{"num_hidden_layers": 11, "num_key_value_heads": 7, "attn_scale": 0.125}
Each number is 200 + 40 x the weight over its row's rms, rounded and kept within 0 to 999. Layers, rows and columns count from 0. The size before them is the row's rms in percent of the matrix's.

# layer 7 MLP gate, 1216x448, rms 0.0481, rows 432-468, columns 0-63
100,172,235,211,133,199,235,244,194,111,164,153,126,170,173,177,141,170,140,219,213,197,214,240,206,167,152,284,192,177,219,242,149,211,149,175,184,256,250,205,327,276,188,162,183,163,122,194,162,162,209,237,187,203,216,181,105,191,266,126,218,168,119,245,281
100,211,206,212,243,157,158,192,145,172,152,170,128,199,202,185,139,191,153,161,152,200,226,239,174,190,193,230,252,241,175,186,229,258,225,227,184,221,224,214,184,192,202,240,283,188,201,189,136,195,218,191,230,306,210,205,261,177,149,194,149,230,217,232,256
099,196,189,216,160,205,208,133,199,206,155,224,194,174,153,179,286,200,206,236,221,190,174,101,195,205,274,222,177,250,203,208,242,197,174,208,179,111,185,194,189,256,175,192,196,212,209,223,101,293,121,258,176,191,299,168,205,212,243,226,147,153,135,143,209
099,175,135,192,170,193,240,229,200,134,131,234,227,146,199,164,138,94,232,169,145,218,182,188,174,164,156,178,228,148,87,148,181,209,151,163,214,241,187,148,239,156,194,180,155,245,182,181,163,262,158,207,148,183,209,148,201,178,155,281,261,176,153,117,212
098,220,177,157,207,177,175,201,174,145,203,180,221,202,163,224,183,101,215,227,219,206,210,197,205,205,305,180,264,240,224,168,223,220,195,228,312,205,269,162,287,177,242,233,230,252,168,216,174,168,188,247,212,158,153,92,198,159,257,181,159,166,182,273,264
101,124,270,248,180,162,232,167,250,204,262,222,232,200,182,220,208,166,172,152,135,190,216,147,213,248,252,187,172,200,117,193,156,182,215,121,184,160,193,198,247,279,180,213,172,227,207,161,164,190,239,247,266,201,252,218,78,204,204,269,237,199,249,116,190
094,155,199,183,117,238,81,197,145,179,219,224,169,144,129,141,199,131,284,241,216,164,202,163,223,175,217,201,223,206,182,196,182,198,119,187,237,227,143,172,185,246,249,220,192,186,206,231,186,245,173,187,158,182,217,175,200,199,287,220,120,281,153,137,258
096,235,194,254,193,176,208,265,213,197,222,161,187,73,177,182,182,172,211,222,111,217,171,183,163,123,249,197,174,262,199,233,194,152,160,218,206,231,142,236,229,203,157,201,142,244,165,137,129,261,249,188,180,199,200,206,206,224,209,192,208,191,233,208,227
099,218,197,147,180,195,183,188,278,245,322,172,202,130,179,272,212,235,210,130,162,239,136,200,175,212,251,142,168,176,189,222,228,203,195,220,180,183,183,127,159,205,196,249,155,236,162,206,210,229,91,215,144,191,207,167,213,204,202,181,187,150,174,288,272
094,179,197,156,178,285,230,190,135,247,235,119,177,212,170,165,242,182,237,202,250,190,195,235,216,202,212,301,174,186,197,183,147,248,230,135,203,195,194,164,205,226,170,228,220,219,175,222,240,169,225,114,205,238,202,197,245,215,119,222,270,239,189,168,224
100,164,219,221,215,127,204,205,98,219,242,216,127,207,279,224,181,178,171,218,203,235,222,194,210,239,137,228,269,181,204,187,172,129,213,193,253,238,178,223,195,167,205,203,227,193,183,122,211,201,192,117,253,182,270,234,178,199,189,192,188,174,216,199,198
096,215,254,189,203,241,151,201,167,216,219,226,248,130,218,219,275,271,190,133,229,202,175,261,152,132,227,196,210,168,194,230,201,170,213,217,242,251,178,190,238,182,176,156,151,211,203,259,233,256,214,188,256,232,193,207,198,241,249,263,237,232,173,297,230
101,136,197,209,127,143,238,196,193,193,200,186,275,229,149,201,140,131,230,201,153,239,152,153,146,196,275,277,173,221,168,196,231,182,148,180,164,291,191,129,181,196,302,196,178,208,215,199,187,208,149,255,169,233,176,185,194,201,166,233,242,201,164,157,202
101,167,181,226,132,201,96,215,237,198,203,214,203,195,202,202,218,238,248,165,216,211,137,282,247,121,227,208,246,142,218,218,168,168,204,178,200,175,220,307,273,171,303,127,218,260,173,226,133,205,233,170,263,175,181,208,189,239,178,152,180,172,185,285,135
093,184,226,228,226,263,148,246,157,196,187,177,261,193,235,160,169,199,243,185,174,251,197,201,148,135,239,190,149,204,226,168,182,215,197,214,164,216,196,153,195,219,223,154,180,144,144,177,179,161,263,276,188,204,223,191,212,219,124,182,139,213,202,192,202
098,194,183,138,243,200,223,252,168,209,211,152,135,159,168,243,201,174,242,178,209,273,181,167,202,188,162,233,165,105,163,160,247,251,292,228,185,216,241,202,238,182,147,276,171,182,252,161,208,240,222,190,180,219,161,247,214,295,213,198,165,137,163,184,266
095,186,145,204,174,188,231,174,161,180,175,256,143,201,246,301,217,144,136,204,217,193,208,279,220,171,151,180,211,149,189,167,183,224,186,203,166,188,290,191,339,264,250,155,194,101,230,257,172,171,287,242,193,218,222,204,228,247,192,251,178,187,238,174,198
105,213,228,158,167,153,157,185,213,169,196,179,216,156,250,231,240,220,210,192,110,199,218,213,188,229,233,199,181,210,200,153,217,241,227,242,266,102,218,175,183,148,276,188,143,188,156,226,195,215,228,169,194,206,130,237,219,138,239,260,214,127,162,211,202
102,218,242,189,178,212,275,207,164,250,216,181,201,190,234,162,211,183,237,171,201,165,199,263,181,241,178,215,201,136,236,198,203,266,149,141,179,151,198,148,222,206,241,157,179,202,203,138,171,211,216,206,142,218,284,213,201,153,226,187,245,61,190,168,137
104,195,177,173,118,222,215,176,245,276,203,242,217,206,204,163,209,196,218,100,226,210,230,229,286,163,267,216,214,216,166,254,154,190,144,240,245,151,177,183,181,157,221,194,238,191,239,197,182,169,173,137,159,239,204,122,193,201,239,202,251,160,222,204,217
105,279,145,224,238,251,193,243,209,180,175,251,239,196,178,156,206,243,179,213,277,100,272,196,240,154,167,103,146,253,185,240,191,242,164,231,212,213,224,195,244,157,222,261,162,243,217,191,221,240,247,136,214,158,226,224,227,264,252,130,218,260,218,139,169
100,187,235,281,276,146,150,218,156,203,171,214,179,200,201,224,244,178,182,195,165,192,178,181,220,144,209,270,192,191,232,256,138,273,253,235,172,235,228,166,226,214,173,202,152,262,245,128,235,184,188,133,229,241,139,206,177,217,213,273,181,158,238,218,212
098,217,250,227,268,201,210,183,224,237,200,163,166,133,210,166,175,197,220,163,209,174,236,194,213,209,154,251,171,187,155,167,222,175,124,113,237,184,262,222,222,261,186,179,166,313,228,211,199,197,158,190,174,234,166,153,171,205,252,219,213,215,243,189,289
103,162,227,257,212,120,233,199,214,231,239,187,210,251,191,218,164,211,191,166,239,206,179,277,180,226,197,212,174,233,153,109,201,177,203,154,178,134,248,197,203,200,243,223,218,154,238,171,167,179,218,210,268,154,157,182,135,196,180,195,186,153,182,247,101
100,181,196,255,176,151,200,143,187,227,163,189,201,219,211,250,244,199,141,143,184,153,234,206,193,216,253,185,182,171,102,198,137,242,232,234,262,234,196,201,175,238,182,190,242,156,154,235,187,229,208,194,186,209,258,255,256,207,133,152,266,244,226,113,177
096,141,196,237,128,166,188,184,175,167,140,180,158,182,108,220,323,126,183,206,193,188,238,217,262,164,181,193,171,181,135,240,181,196,197,283,208,239,190,197,96,249,220,237,174,148,283,224,98,255,164,239,154,220,231,129,219,188,253,176,218,186,101,165,233
103,225,164,192,184,219,201,206,209,182,237,163,147,152,255,234,197,177,163,170,150,141,207,207,237,226,199,214,134,201,186,187,206,195,156,150,172,223,204,263,194,273,228,160,183,161,272,207,172,228,250,216,132,264,206,184,208,184,197,242,134,212,106,199,162
099,122,158,173,203,158,239,195,192,180,238,162,201,186,165,188,213,252,174,145,192,205,270,143,252,218,215,266,169,212,233,181,183,190,199,234,193,240,215,196,180,254,148,176,236,188,243,221,256,190,146,257,266,213,254,247,166,205,206,242,164,119,203,276,223
102,235,139,175,167,189,248,174,169,215,217,224,198,164,204,90,164,154,196,242,205,231,205,142,266,233,188,157,221,256,170,182,200,197,169,208,239,164,205,246,242,242,278,264,160,171,270,170,225,128,240,287,217,183,189,186,241,215,245,289,178,211,267,193,206
104,187,206,249,294,251,200,192,184,144,163,241,195,140,215,234,247,221,250,193,245,209,197,176,192,138,121,151,238,236,210,250,237,200,279,138,133,178,189,253,254,224,199,171,223,207,149,143,210,210,164,208,166,216,198,226,178,239,200,231,236,215,219,207,168
102,204,179,131,201,247,179,207,147,224,179,139,187,257,130,210,220,159,283,183,259,255,234,200,238,261,175,149,241,209,212,238,147,131,219,142,218,221,198,239,228,219,121,249,157,187,201,166,147,231,195,235,188,214,169,161,132,229,214,146,217,247,202,86,298
095,216,157,252,132,179,109,217,165,220,240,160,232,231,232,194,191,170,126,253,256,174,186,273,238,261,195,178,224,176,217,167,257,182,207,223,214,202,164,185,165,199,150,139,215,245,196,164,228,155,212,159,165,216,256,180,208,163,191,207,256,228,225,235,199
105,154,273,182,200,204,201,248,184,177,162,172,222,177,186,190,211,262,268,199,193,142,254,191,205,166,155,141,255,178,239,136,124,124,254,235,200,245,187,273,149,198,227,173,201,251,263,183,184,208,133,232,220,231,160,161,144,202,216,210,208,178,249,214,225
097,192,153,171,172,215,147,252,170,158,215,187,186,194,191,163,274,214,166,185,210,158,150,142,136,256,187,171,257,165,187,208,184,255,197,114,182,162,250,182,216,208,225,176,138,248,204,74,179,93,300,138,222,193,189,168,229,238,239,165,244,198,192,147,188
101,180,207,259,306,184,198,191,177,235,141,199,163,186,189,224,268,200,202,213,207,171,121,198,229,198,229,170,220,254,199,195,286,181,195,217,204,156,150,163,166,203,219,240,187,213,158,210,180,157,220,231,200,206,235,179,184,168,270,248,180,265,201,154,151
103,201,189,212,243,208,195,124,168,245,139,221,220,223,230,272,183,230,229,135,219,169,176,111,164,175,167,117,174,180,237,260,160,187,207,183,188,240,166,216,224,231,153,205,246,181,222,194,185,240,134,284,137,194,206,248,183,205,212,279,199,217,208,209,163
095,146,240,138,198,155,149,150,173,187,178,144,230,264,237,175,199,217,193,228,212,207,207,193,191,151,253,203,273,148,204,187,220,295,204,238,260,180,193,230,184,213,220,153,209,199,131,225,153,253,208,275,193,140,177,148,160,242,230,270,149,124,176,237,178
# layer 7 MLP up, 1216x448, rms 0.0504, rows 432-467, columns 0-63
098,223,234,245,194,233,194,155,252,186,222,283,274,182,199,237,248,120,222,215,211,279,173,192,240,183,198,160,235,224,198,236,240,219,159,207,248,211,142,232,237,257,187,145,206,230,192,255,131,210,223,262,224,200,190,185,235,236,157,192,90,132,124,209,243
096,170,209,280,210,228,196,199,168,203,306,175,241,180,64,262,201,170,144,191,234,167,268,202,218,218,152,220,143,181,257,193,186,175,204,176,185,230,224,202,216,222,232,275,255,152,180,200,165,186,245,242,181,190,218,259,187,280,185,176,187,233,221,152,121
095,137,189,157,176,250,144,156,187,172,163,220,123,224,174,222,241,199,151,214,147,154,179,260,211,223,132,203,189,217,257,190,176,194,110,159,196,156,202,234,155,191,220,154,208,172,154,179,204,248,168,285,233,116,210,169,168,170,176,199,150,192,184,182,223
102,232,273,221,203,211,183,220,174,170,200,150,173,226,206,202,237,191,201,149,220,193,167,229,141,240,165,194,204,261,172,219,276,120,190,245,185,165,155,191,206,208,164,258,188,161,189,164,211,161,200,181,263,137,258,242,180,209,183,157,165,205,120,283,175
100,179,251,196,186,208,203,156,186,199,188,220,173,190,250,185,207,302,152,193,199,227,145,214,231,192,143,162,128,133,191,258,242,114,201,205,182,189,172,203,226,115,199,188,124,145,286,215,251,231,220,155,197,340,211,211,230,288,187,202,252,191,183,236,150
104,230,264,207,295,162,209,175,243,183,235,276,221,216,155,164,234,247,181,208,125,249,96,169,170,204,155,224,157,214,192,195,122,215,143,136,203,212,118,172,226,228,200,146,176,187,237,264,138,247,99,218,172,148,204,140,165,180,217,154,172,271,191,260,193
092,284,246,189,253,190,132,211,209,241,242,304,254,198,186,185,219,179,232,238,105,214,201,207,279,218,242,241,142,215,149,216,231,128,192,199,195,207,232,211,169,198,256,266,207,161,200,236,235,222,221,178,143,174,307,224,203,232,200,241,129,231,226,160,202
094,249,257,168,144,180,260,151,205,182,223,169,264,255,241,152,100,155,158,249,167,152,241,217,210,183,233,209,233,187,239,204,297,199,266,171,129,259,159,164,195,258,175,206,212,130,258,118,146,163,158,190,80,227,217,174,189,254,223,220,190,202,186,199,128
097,214,163,200,165,148,238,218,247,236,187,316,139,191,182,189,211,193,165,99,237,199,156,214,147,199,168,249,222,176,116,198,247,138,230,265,228,203,201,193,229,173,202,202,169,235,145,270,170,207,162,131,194,169,245,231,223,165,232,245,161,201,177,194,211
094,157,223,238,198,203,122,195,264,209,182,218,243,147,242,227,131,207,199,136,192,165,212,187,239,182,248,181,285,226,156,128,199,160,184,209,170,192,178,190,105,157,202,252,200,138,167,210,247,185,260,220,192,193,132,185,194,198,212,172,299,184,210,190,203
101,243,178,218,187,165,202,216,260,174,252,212,220,164,280,130,232,274,196,214,242,213,194,192,194,245,161,162,171,271,151,229,225,213,222,184,154,189,193,211,246,212,185,165,200,188,278,253,222,185,205,183,185,160,199,242,209,190,219,233,252,206,181,253,272
093,107,249,175,179,156,255,150,97,198,133,150,146,247,173,230,256,192,186,230,248,198,223,197,147,188,212,216,186,287,190,176,178,204,189,250,101,198,229,227,213,179,148,126,183,217,241,158,257,142,222,180,140,236,259,219,156,175,179,171,192,193,143,226,89
099,212,182,251,201,184,203,189,169,203,220,225,201,210,176,225,190,218,153,263,200,154,210,200,245,274,227,206,229,238,166,218,187,199,221,209,250,191,212,210,197,220,145,179,241,227,187,259,219,202,103,147,203,210,191,202,221,176,229,196,190,177,113,215,192
098,183,172,143,203,169,178,219,169,251,267,153,222,186,221,288,177,240,162,173,187,173,230,215,102,205,200,182,218,148,210,214,208,239,161,175,127,171,181,153,144,143,162,246,156,156,279,194,169,198,181,271,215,195,157,211,173,202,206,238,253,222,179,198,204
089,215,219,158,222,213,200,258,234,157,222,170,235,232,129,262,212,201,134,207,189,217,129,162,187,270,137,243,205,114,148,130,234,201,177,214,199,167,201,172,231,154,187,149,170,114,231,170,183,115,206,155,265,197,190,151,252,181,148,175,156,174,170,195,198
096,234,260,220,143,135,189,248,184,157,105,172,186,229,243,127,204,207,195,182,227,256,242,221,256,210,181,198,155,240,201,198,254,178,192,234,123,164,182,291,253,172,190,151,250,210,271,176,205,202,196,223,196,270,204,227,169,248,236,221,235,270,238,234,233
101,179,208,212,173,225,210,114,166,165,179,334,174,185,196,212,197,227,210,227,182,282,267,195,191,126,121,236,277,234,175,216,175,161,282,212,190,235,161,156,239,242,151,198,162,182,132,233,192,229,254,228,157,222,243,143,193,177,173,215,208,253,216,248,282
110,192,171,267,169,216,203,152,293,120,230,189,203,234,199,228,238,287,220,159,181,230,232,195,216,206,231,265,315,196,200,197,125,246,194,184,174,130,258,210,209,233,224,230,133,207,206,172,187,167,169,177,192,130,199,224,163,218,129,267,145,291,238,210,183
101,201,188,217,269,240,201,205,231,236,209,223,206,222,232,202,228,212,206,206,185,208,172,210,189,220,253,206,208,229,162,159,139,165,193,200,149,238,257,201,100,189,255,208,268,108,177,184,246,255,210,246,226,183,180,184,159,249,179,233,233,144,158,268,143
096,97,166,247,155,169,239,213,170,178,171,221,218,187,223,219,207,168,233,100,147,173,196,216,261,260,239,184,282,236,288,247,173,182,229,185,220,195,234,217,198,191,180,187,138,149,220,225,137,242,139,212,290,197,242,214,210,231,305,244,173,193,206,155,151
106,303,250,138,137,154,183,209,192,243,170,209,156,188,188,167,209,190,211,170,192,185,160,193,215,227,138,204,289,223,203,220,101,204,211,233,142,266,154,220,182,189,231,194,175,199,250,121,158,206,191,249,213,223,212,178,213,250,303,221,149,293,248,172,279
101,242,253,251,149,207,252,142,218,207,111,260,207,190,177,146,187,185,214,162,102,183,207,242,283,245,186,199,208,224,197,222,192,231,234,248,211,170,287,218,164,208,196,266,206,200,209,201,215,193,217,237,226,149,222,190,165,197,109,218,160,200,188,187,236
104,145,229,227,188,210,145,205,176,165,179,102,161,240,192,156,231,172,144,193,159,194,156,228,254,245,185,199,69,168,160,188,217,196,238,278,252,224,220,273,164,165,227,262,147,145,259,245,161,220,249,184,198,192,221,187,214,260,154,261,196,145,181,251,242
100,257,194,236,122,249,133,196,179,217,167,196,271,167,219,236,212,152,155,263,245,183,177,189,217,200,166,165,181,183,226,238,101,184,152,214,174,218,179,151,93,179,88,192,184,248,206,157,237,58,200,239,205,268,229,248,254,168,229,236,213,196,166,155,225
101,131,195,199,220,244,207,193,186,195,216,228,175,254,232,202,183,176,135,202,120,206,147,170,203,226,137,150,291,268,226,196,225,126,171,244,185,208,204,314,192,146,255,248,183,151,176,217,194,173,211,154,143,144,213,184,176,314,230,196,235,192,122,231,139
110,201,147,218,223,282,210,162,223,275,176,328,225,227,196,199,200,204,218,178,163,176,186,146,297,232,271,222,182,130,207,211,109,215,190,194,198,191,225,222,124,139,189,211,218,191,160,230,229,187,249,211,194,189,177,192,261,103,193,170,164,169,216,156,229
105,270,199,194,211,196,264,215,234,155,191,202,189,141,222,245,215,198,264,160,165,133,191,183,171,182,176,245,214,288,211,214,197,212,193,181,244,182,189,195,196,209,188,177,167,146,211,158,203,190,198,174,198,231,224,228,197,116,222,213,186,249,120,210,117
095,207,212,210,224,138,226,183,208,211,183,211,207,256,189,197,260,190,183,184,217,177,163,176,176,186,204,171,256,256,164,178,214,259,237,247,231,276,140,246,78,262,182,234,182,160,174,319,171,203,221,186,199,238,225,199,191,258,147,165,202,242,217,205,232
097,153,190,239,211,166,226,166,157,221,225,205,228,234,184,260,160,178,199,157,220,155,233,183,217,200,202,220,209,294,232,222,254,289,216,160,214,170,265,220,205,153,230,176,185,203,147,187,200,263,174,199,167,165,247,159,250,260,198,219,238,189,200,219,262
099,275,205,231,199,288,181,181,181,168,183,214,170,185,210,160,156,267,170,186,188,185,185,238,163,136,238,201,198,249,174,211,177,283,229,160,224,173,209,227,168,242,200,247,179,242,150,190,172,167,203,203,184,188,168,214,172,238,191,150,173,202,201,177,275
099,231,202,278,160,162,199,195,272,203,236,207,166,155,232,156,183,245,200,212,191,186,185,170,210,131,174,194,211,194,200,185,193,186,181,236,192,193,176,243,213,148,219,175,237,209,221,259,230,174,233,242,147,201,237,207,193,205,177,202,194,165,225,188,155
097,285,181,195,244,174,122,193,229,258,164,140,204,201,206,229,124,166,189,150,199,267,156,247,193,203,238,265,163,168,121,240,239,193,203,206,232,195,187,140,235,156,206,274,208,220,223,120,196,163,152,143,192,162,197,247,163,188,259,188,213,207,166,230,167
100,176,238,217,230,172,257,182,274,239,176,176,250,193,209,198,141,294,205,250,147,136,203,188,149,164,147,166,183,267,179,188,171,186,249,191,140,215,179,238,196,180,181,244,262,163,223,271,190,208,256,178,146,208,128,214,248,220,147,187,164,173,232,182,137
096,123,151,232,134,232,214,255,114,215,203,220,200,164,186,175,230,198,213,181,110,218,139,143,130,224,214,145,188,224,193,210,197,148,240,201,245,212,268,218,232,233,178,177,197,258,207,196,183,214,210,216,244,292,207,191,177,179,152,181,224,230,191,185,194
099,202,296,229,259,146,187,192,266,189,231,241,251,156,230,215,213,200,216,193,204,217,159,103,178,170,179,195,147,162,268,226,222,253,170,219,165,260,217,225,221,216,242,223,261,133,217,140,173,131,215,187,255,241,187,198,227,166,234,287,264,160,148,218,185
107,228,210,356,211,198,167,165,182,267,219,139,152,195,185,162,283,278,193,227,158,138,224,227,241,189,221,239,225,130,208,241,202,190,213,181,169,185,197,203,139,198,174,172,222,196,262,228,225,226,232,200,203,180,253,195,159,224,270,172,180,217,223,200,251
# layer 7 MLP down (transposed), 1216x448, rms 0.0452, rows 432-467, columns 0-63
099,221,197,236,213,170,113,220,158,184,205,246,207,177,245,191,229,206,193,176,179,216,260,238,188,173,193,224,187,307,231,110,240,199,177,196,203,223,223,165,173,214,247,151,192,203,225,161,271,209,208,158,235,178,230,192,124,165,126,225,250,177,204,161,201
098,202,173,153,222,223,207,160,193,236,94,255,257,201,218,274,194,206,147,283,210,171,218,230,145,244,261,112,207,167,256,199,174,217,174,165,132,139,271,146,205,144,204,236,183,182,208,163,170,150,174,183,211,192,136,187,228,148,203,173,221,172,87,207,218
097,176,168,158,177,217,208,315,258,225,196,255,218,186,149,168,154,248,226,159,188,187,176,230,95,169,217,128,124,284,200,188,192,209,288,204,157,258,257,164,169,224,190,154,199,279,235,204,226,157,205,150,155,201,220,236,179,255,158,206,220,185,158,170,194
102,227,160,206,196,238,195,220,194,203,193,199,142,243,215,205,212,116,241,252,160,241,229,217,151,187,204,182,203,100,182,175,209,215,224,216,145,202,128,253,207,167,157,109,162,223,194,264,172,189,218,291,182,250,191,120,238,119,193,236,173,177,158,208,190
103,250,197,205,199,171,236,206,217,160,210,158,158,149,100,174,175,205,216,138,245,203,203,229,232,200,184,238,201,328,177,146,269,194,273,243,194,209,253,194,202,145,159,218,230,215,201,244,188,161,128,153,248,196,268,123,238,201,209,179,212,142,227,235,172
105,229,214,164,186,143,165,202,211,214,204,185,217,140,263,200,132,207,204,159,228,159,192,153,128,175,184,213,282,161,216,237,137,234,277,223,120,238,200,165,147,238,150,256,213,226,192,200,203,295,224,176,215,212,138,242,165,164,254,232,227,197,173,228,221
093,223,244,180,192,185,201,206,210,230,238,157,191,245,191,174,159,237,192,218,197,235,176,149,131,228,156,222,265,203,283,203,199,156,206,130,197,228,181,234,199,302,210,122,221,204,216,326,238,243,165,192,208,270,155,196,225,138,199,175,266,269,178,133,282
099,222,161,165,186,195,163,196,183,178,245,142,179,208,138,198,200,160,249,196,148,222,144,224,176,170,281,209,146,244,159,123,208,311,236,207,224,154,189,236,152,199,120,235,203,165,143,190,39,163,153,181,235,211,275,161,216,194,191,206,178,227,260,244,132
099,182,214,205,207,199,198,247,214,181,103,165,245,189,244,152,216,225,219,256,209,208,220,188,234,196,197,258,210,233,215,181,164,198,247,140,206,126,204,214,199,193,215,192,228,240,264,139,257,242,231,229,178,212,238,141,206,232,219,228,209,228,278,209,335
098,183,207,242,136,192,314,116,197,251,194,189,223,248,216,225,207,241,268,211,205,302,206,191,285,244,226,284,141,152,216,193,198,242,253,192,194,175,220,182,194,213,208,209,215,264,171,164,270,274,257,224,208,241,206,215,216,205,284,236,208,229,187,233,197
100,239,210,220,249,176,137,209,211,241,203,237,180,241,233,204,173,266,219,166,140,193,237,232,184,227,210,165,153,224,224,275,102,251,202,238,141,278,214,128,156,191,204,212,238,166,164,187,296,212,193,209,181,172,194,188,208,201,147,175,162,239,174,141,156
095,229,252,203,247,234,151,203,255,199,221,203,239,134,163,149,221,128,214,158,171,219,118,140,188,159,162,185,201,211,191,188,299,186,186,187,220,203,255,178,158,215,158,204,166,229,206,234,255,193,221,211,263,170,183,238,239,275,233,207,192,258,172,224,229
097,183,227,173,208,179,280,173,198,187,202,233,159,227,210,203,241,193,302,189,167,256,127,244,167,166,234,264,236,164,232,221,179,175,161,170,181,224,248,215,232,178,214,204,241,203,195,182,120,151,261,254,150,160,250,196,270,215,190,161,244,179,224,211,174
099,208,192,233,121,261,177,218,227,190,248,203,203,172,193,180,234,203,238,227,216,246,191,216,188,195,255,223,198,189,140,188,189,190,152,188,170,180,221,273,290,239,222,176,245,206,198,192,200,212,115,226,230,230,232,232,150,212,138,226,179,176,187,162,165
095,223,226,190,260,224,219,150,181,232,161,215,289,183,224,217,143,208,202,201,254,215,161,234,231,182,246,204,206,215,240,189,154,216,230,241,209,229,304,187,181,225,249,184,202,203,117,189,241,173,176,197,182,271,207,215,223,162,239,217,196,208,220,204,209
097,218,245,181,147,222,172,201,304,202,216,242,270,244,181,197,164,277,161,240,243,199,169,148,193,151,215,219,206,221,170,151,185,261,242,223,205,229,179,142,180,206,251,189,173,217,212,129,194,203,178,155,225,141,213,181,135,184,174,129,175,226,220,147,203
099,245,209,134,157,225,238,207,204,228,273,121,220,172,172,227,214,167,133,194,208,167,167,240,147,236,246,213,195,193,219,178,261,225,180,149,233,174,196,194,242,164,203,143,257,148,281,125,300,174,197,192,196,222,246,239,269,236,156,203,116,132,232,118,120
109,196,264,245,194,222,234,158,215,235,115,181,159,290,220,153,231,199,177,151,149,109,230,206,267,214,182,173,247,184,156,283,198,202,126,241,153,189,197,140,175,145,175,181,150,193,167,242,298,183,170,176,190,184,136,207,196,183,202,236,208,199,210,203,160
100,232,231,190,185,246,152,140,196,176,167,207,180,266,188,219,353,231,197,235,156,191,283,292,240,169,224,191,197,211,170,179,194,187,182,168,207,220,231,159,138,238,237,194,176,262,223,230,203,135,225,235,167,187,220,132,124,204,228,226,190,240,168,180,231
097,206,119,197,248,195,137,203,211,194,192,182,184,235,188,204,124,157,209,258,216,234,231,183,216,175,168,166,156,201,189,242,185,201,113,193,220,217,128,193,163,186,221,210,213,184,204,183,255,177,264,107,119,251,160,282,195,225,181,178,207,256,216,203,163
104,215,184,156,224,194,151,218,196,208,287,166,138,204,121,197,229,235,241,151,208,191,215,196,222,176,207,198,146,119,273,272,204,264,223,177,209,288,188,187,174,175,202,239,230,259,169,263,139,164,189,169,199,268,195,110,192,150,209,249,208,171,184,174,212
102,167,254,187,111,161,219,237,198,165,220,196,244,163,234,185,255,216,164,174,200,271,164,208,244,169,204,217,179,147,280,128,171,232,130,256,221,233,227,204,231,190,211,177,312,225,215,182,184,227,213,294,170,263,268,242,176,244,201,135,260,161,251,240,177
104,216,261,261,188,184,227,81,232,231,144,192,196,195,235,203,232,185,280,145,213,146,192,215,236,238,119,200,192,197,218,149,116,221,206,160,238,176,241,249,193,193,101,238,191,240,211,218,242,211,222,257,181,170,222,228,216,165,203,141,189,208,219,210,259
100,217,212,179,244,174,245,287,180,188,244,190,158,152,216,222,162,175,223,238,140,196,122,151,177,146,274,232,213,205,278,76,214,153,242,195,205,125,269,208,252,192,163,194,168,214,253,169,118,252,265,166,204,170,232,186,162,167,255,190,143,260,200,251,251
097,204,157,232,118,173,190,186,245,141,244,171,192,229,183,143,183,238,188,114,255,161,243,221,250,208,256,251,167,182,174,145,221,198,204,132,200,117,198,159,193,202,203,114,247,176,231,309,162,209,147,186,221,178,132,185,162,150,232,198,178,237,188,251,221
107,144,248,164,203,224,181,188,198,249,133,266,204,165,198,182,225,153,249,164,178,212,159,235,247,202,184,190,176,128,198,227,174,240,162,188,190,260,185,201,102,222,123,213,190,156,226,258,166,239,214,247,223,193,196,126,163,173,179,217,160,203,182,199,192
104,240,252,230,193,147,239,201,258,171,139,200,242,258,202,203,162,184,229,179,217,200,166,213,184,170,197,232,243,220,214,193,147,174,225,222,231,189,229,233,192,202,160,179,226,212,206,266,215,173,197,208,172,161,177,193,152,217,204,183,222,169,278,259,96
093,232,168,193,282,175,250,196,149,180,200,194,205,199,208,287,156,280,196,170,230,151,179,254,246,197,243,224,209,170,149,187,240,268,175,218,166,149,200,228,168,209,298,253,227,178,249,123,229,206,211,237,253,212,149,163,158,158,212,314,328,164,185,235,121
100,204,203,122,158,229,254,196,161,191,204,163,162,204,160,146,158,146,189,200,220,220,236,175,149,228,170,216,143,188,210,197,278,229,238,222,219,124,253,226,194,217,205,241,167,208,192,128,220,218,295,171,212,75,159,206,279,218,275,176,239,132,183,219,184
102,250,222,199,171,239,180,267,172,196,298,201,164,247,189,178,140,176,96,100,244,213,154,216,176,140,135,242,183,242,198,177,154,166,169,247,174,259,232,203,222,199,119,246,194,123,318,262,216,176,219,189,176,233,233,163,226,125,110,202,250,195,219,157,179
101,225,167,162,252,151,134,182,141,203,157,129,141,159,266,190,255,151,164,216,199,192,194,225,227,230,225,205,171,235,161,173,150,94,228,228,190,232,172,212,184,224,219,264,212,215,232,201,201,223,163,189,268,201,216,181,202,198,213,171,222,225,200,144,177
094,180,102,135,262,229,225,229,150,168,169,201,285,229,210,170,201,195,216,224,223,192,244,179,151,211,169,143,137,194,240,173,150,168,234,156,208,256,207,188,214,197,188,221,232,220,163,127,153,161,186,252,150,242,184,168,246,202,233,244,215,160,261,247,155
101,213,264,266,207,169,200,243,150,240,202,229,210,259,177,261,174,199,184,159,276,291,239,168,215,174,175,171,216,168,256,298,191,241,200,166,264,265,244,134,298,211,174,180,179,193,154,212,249,231,192,193,202,243,212,209,239,230,196,272,203,266,175,168,153
097,202,218,201,149,197,216,132,238,176,150,261,226,232,201,199,163,159,269,159,246,242,169,210,147,238,165,93,193,219,223,215,214,283,141,189,234,260,97,241,220,155,119,154,256,192,163,244,235,188,182,246,213,283,121,128,117,162,184,184,189,212,157,140,184
097,193,174,195,136,244,178,206,226,236,186,189,134,169,182,183,216,242,124,129,202,231,178,241,163,202,176,240,227,209,192,163,169,207,185,208,185,229,196,251,261,185,217,206,222,254,207,165,157,266,217,188,194,176,142,261,120,181,231,246,122,201,281,173,186
101,177,189,196,171,231,231,189,229,229,180,167,227,254,215,222,245,142,144,228,194,180,160,233,221,173,260,206,239,128,228,202,188,170,200,190,140,187,175,184,279,171,203,189,192,203,191,198,189,240,146,267,190,226,325,182,239,156,194,197,167,185,210,211,187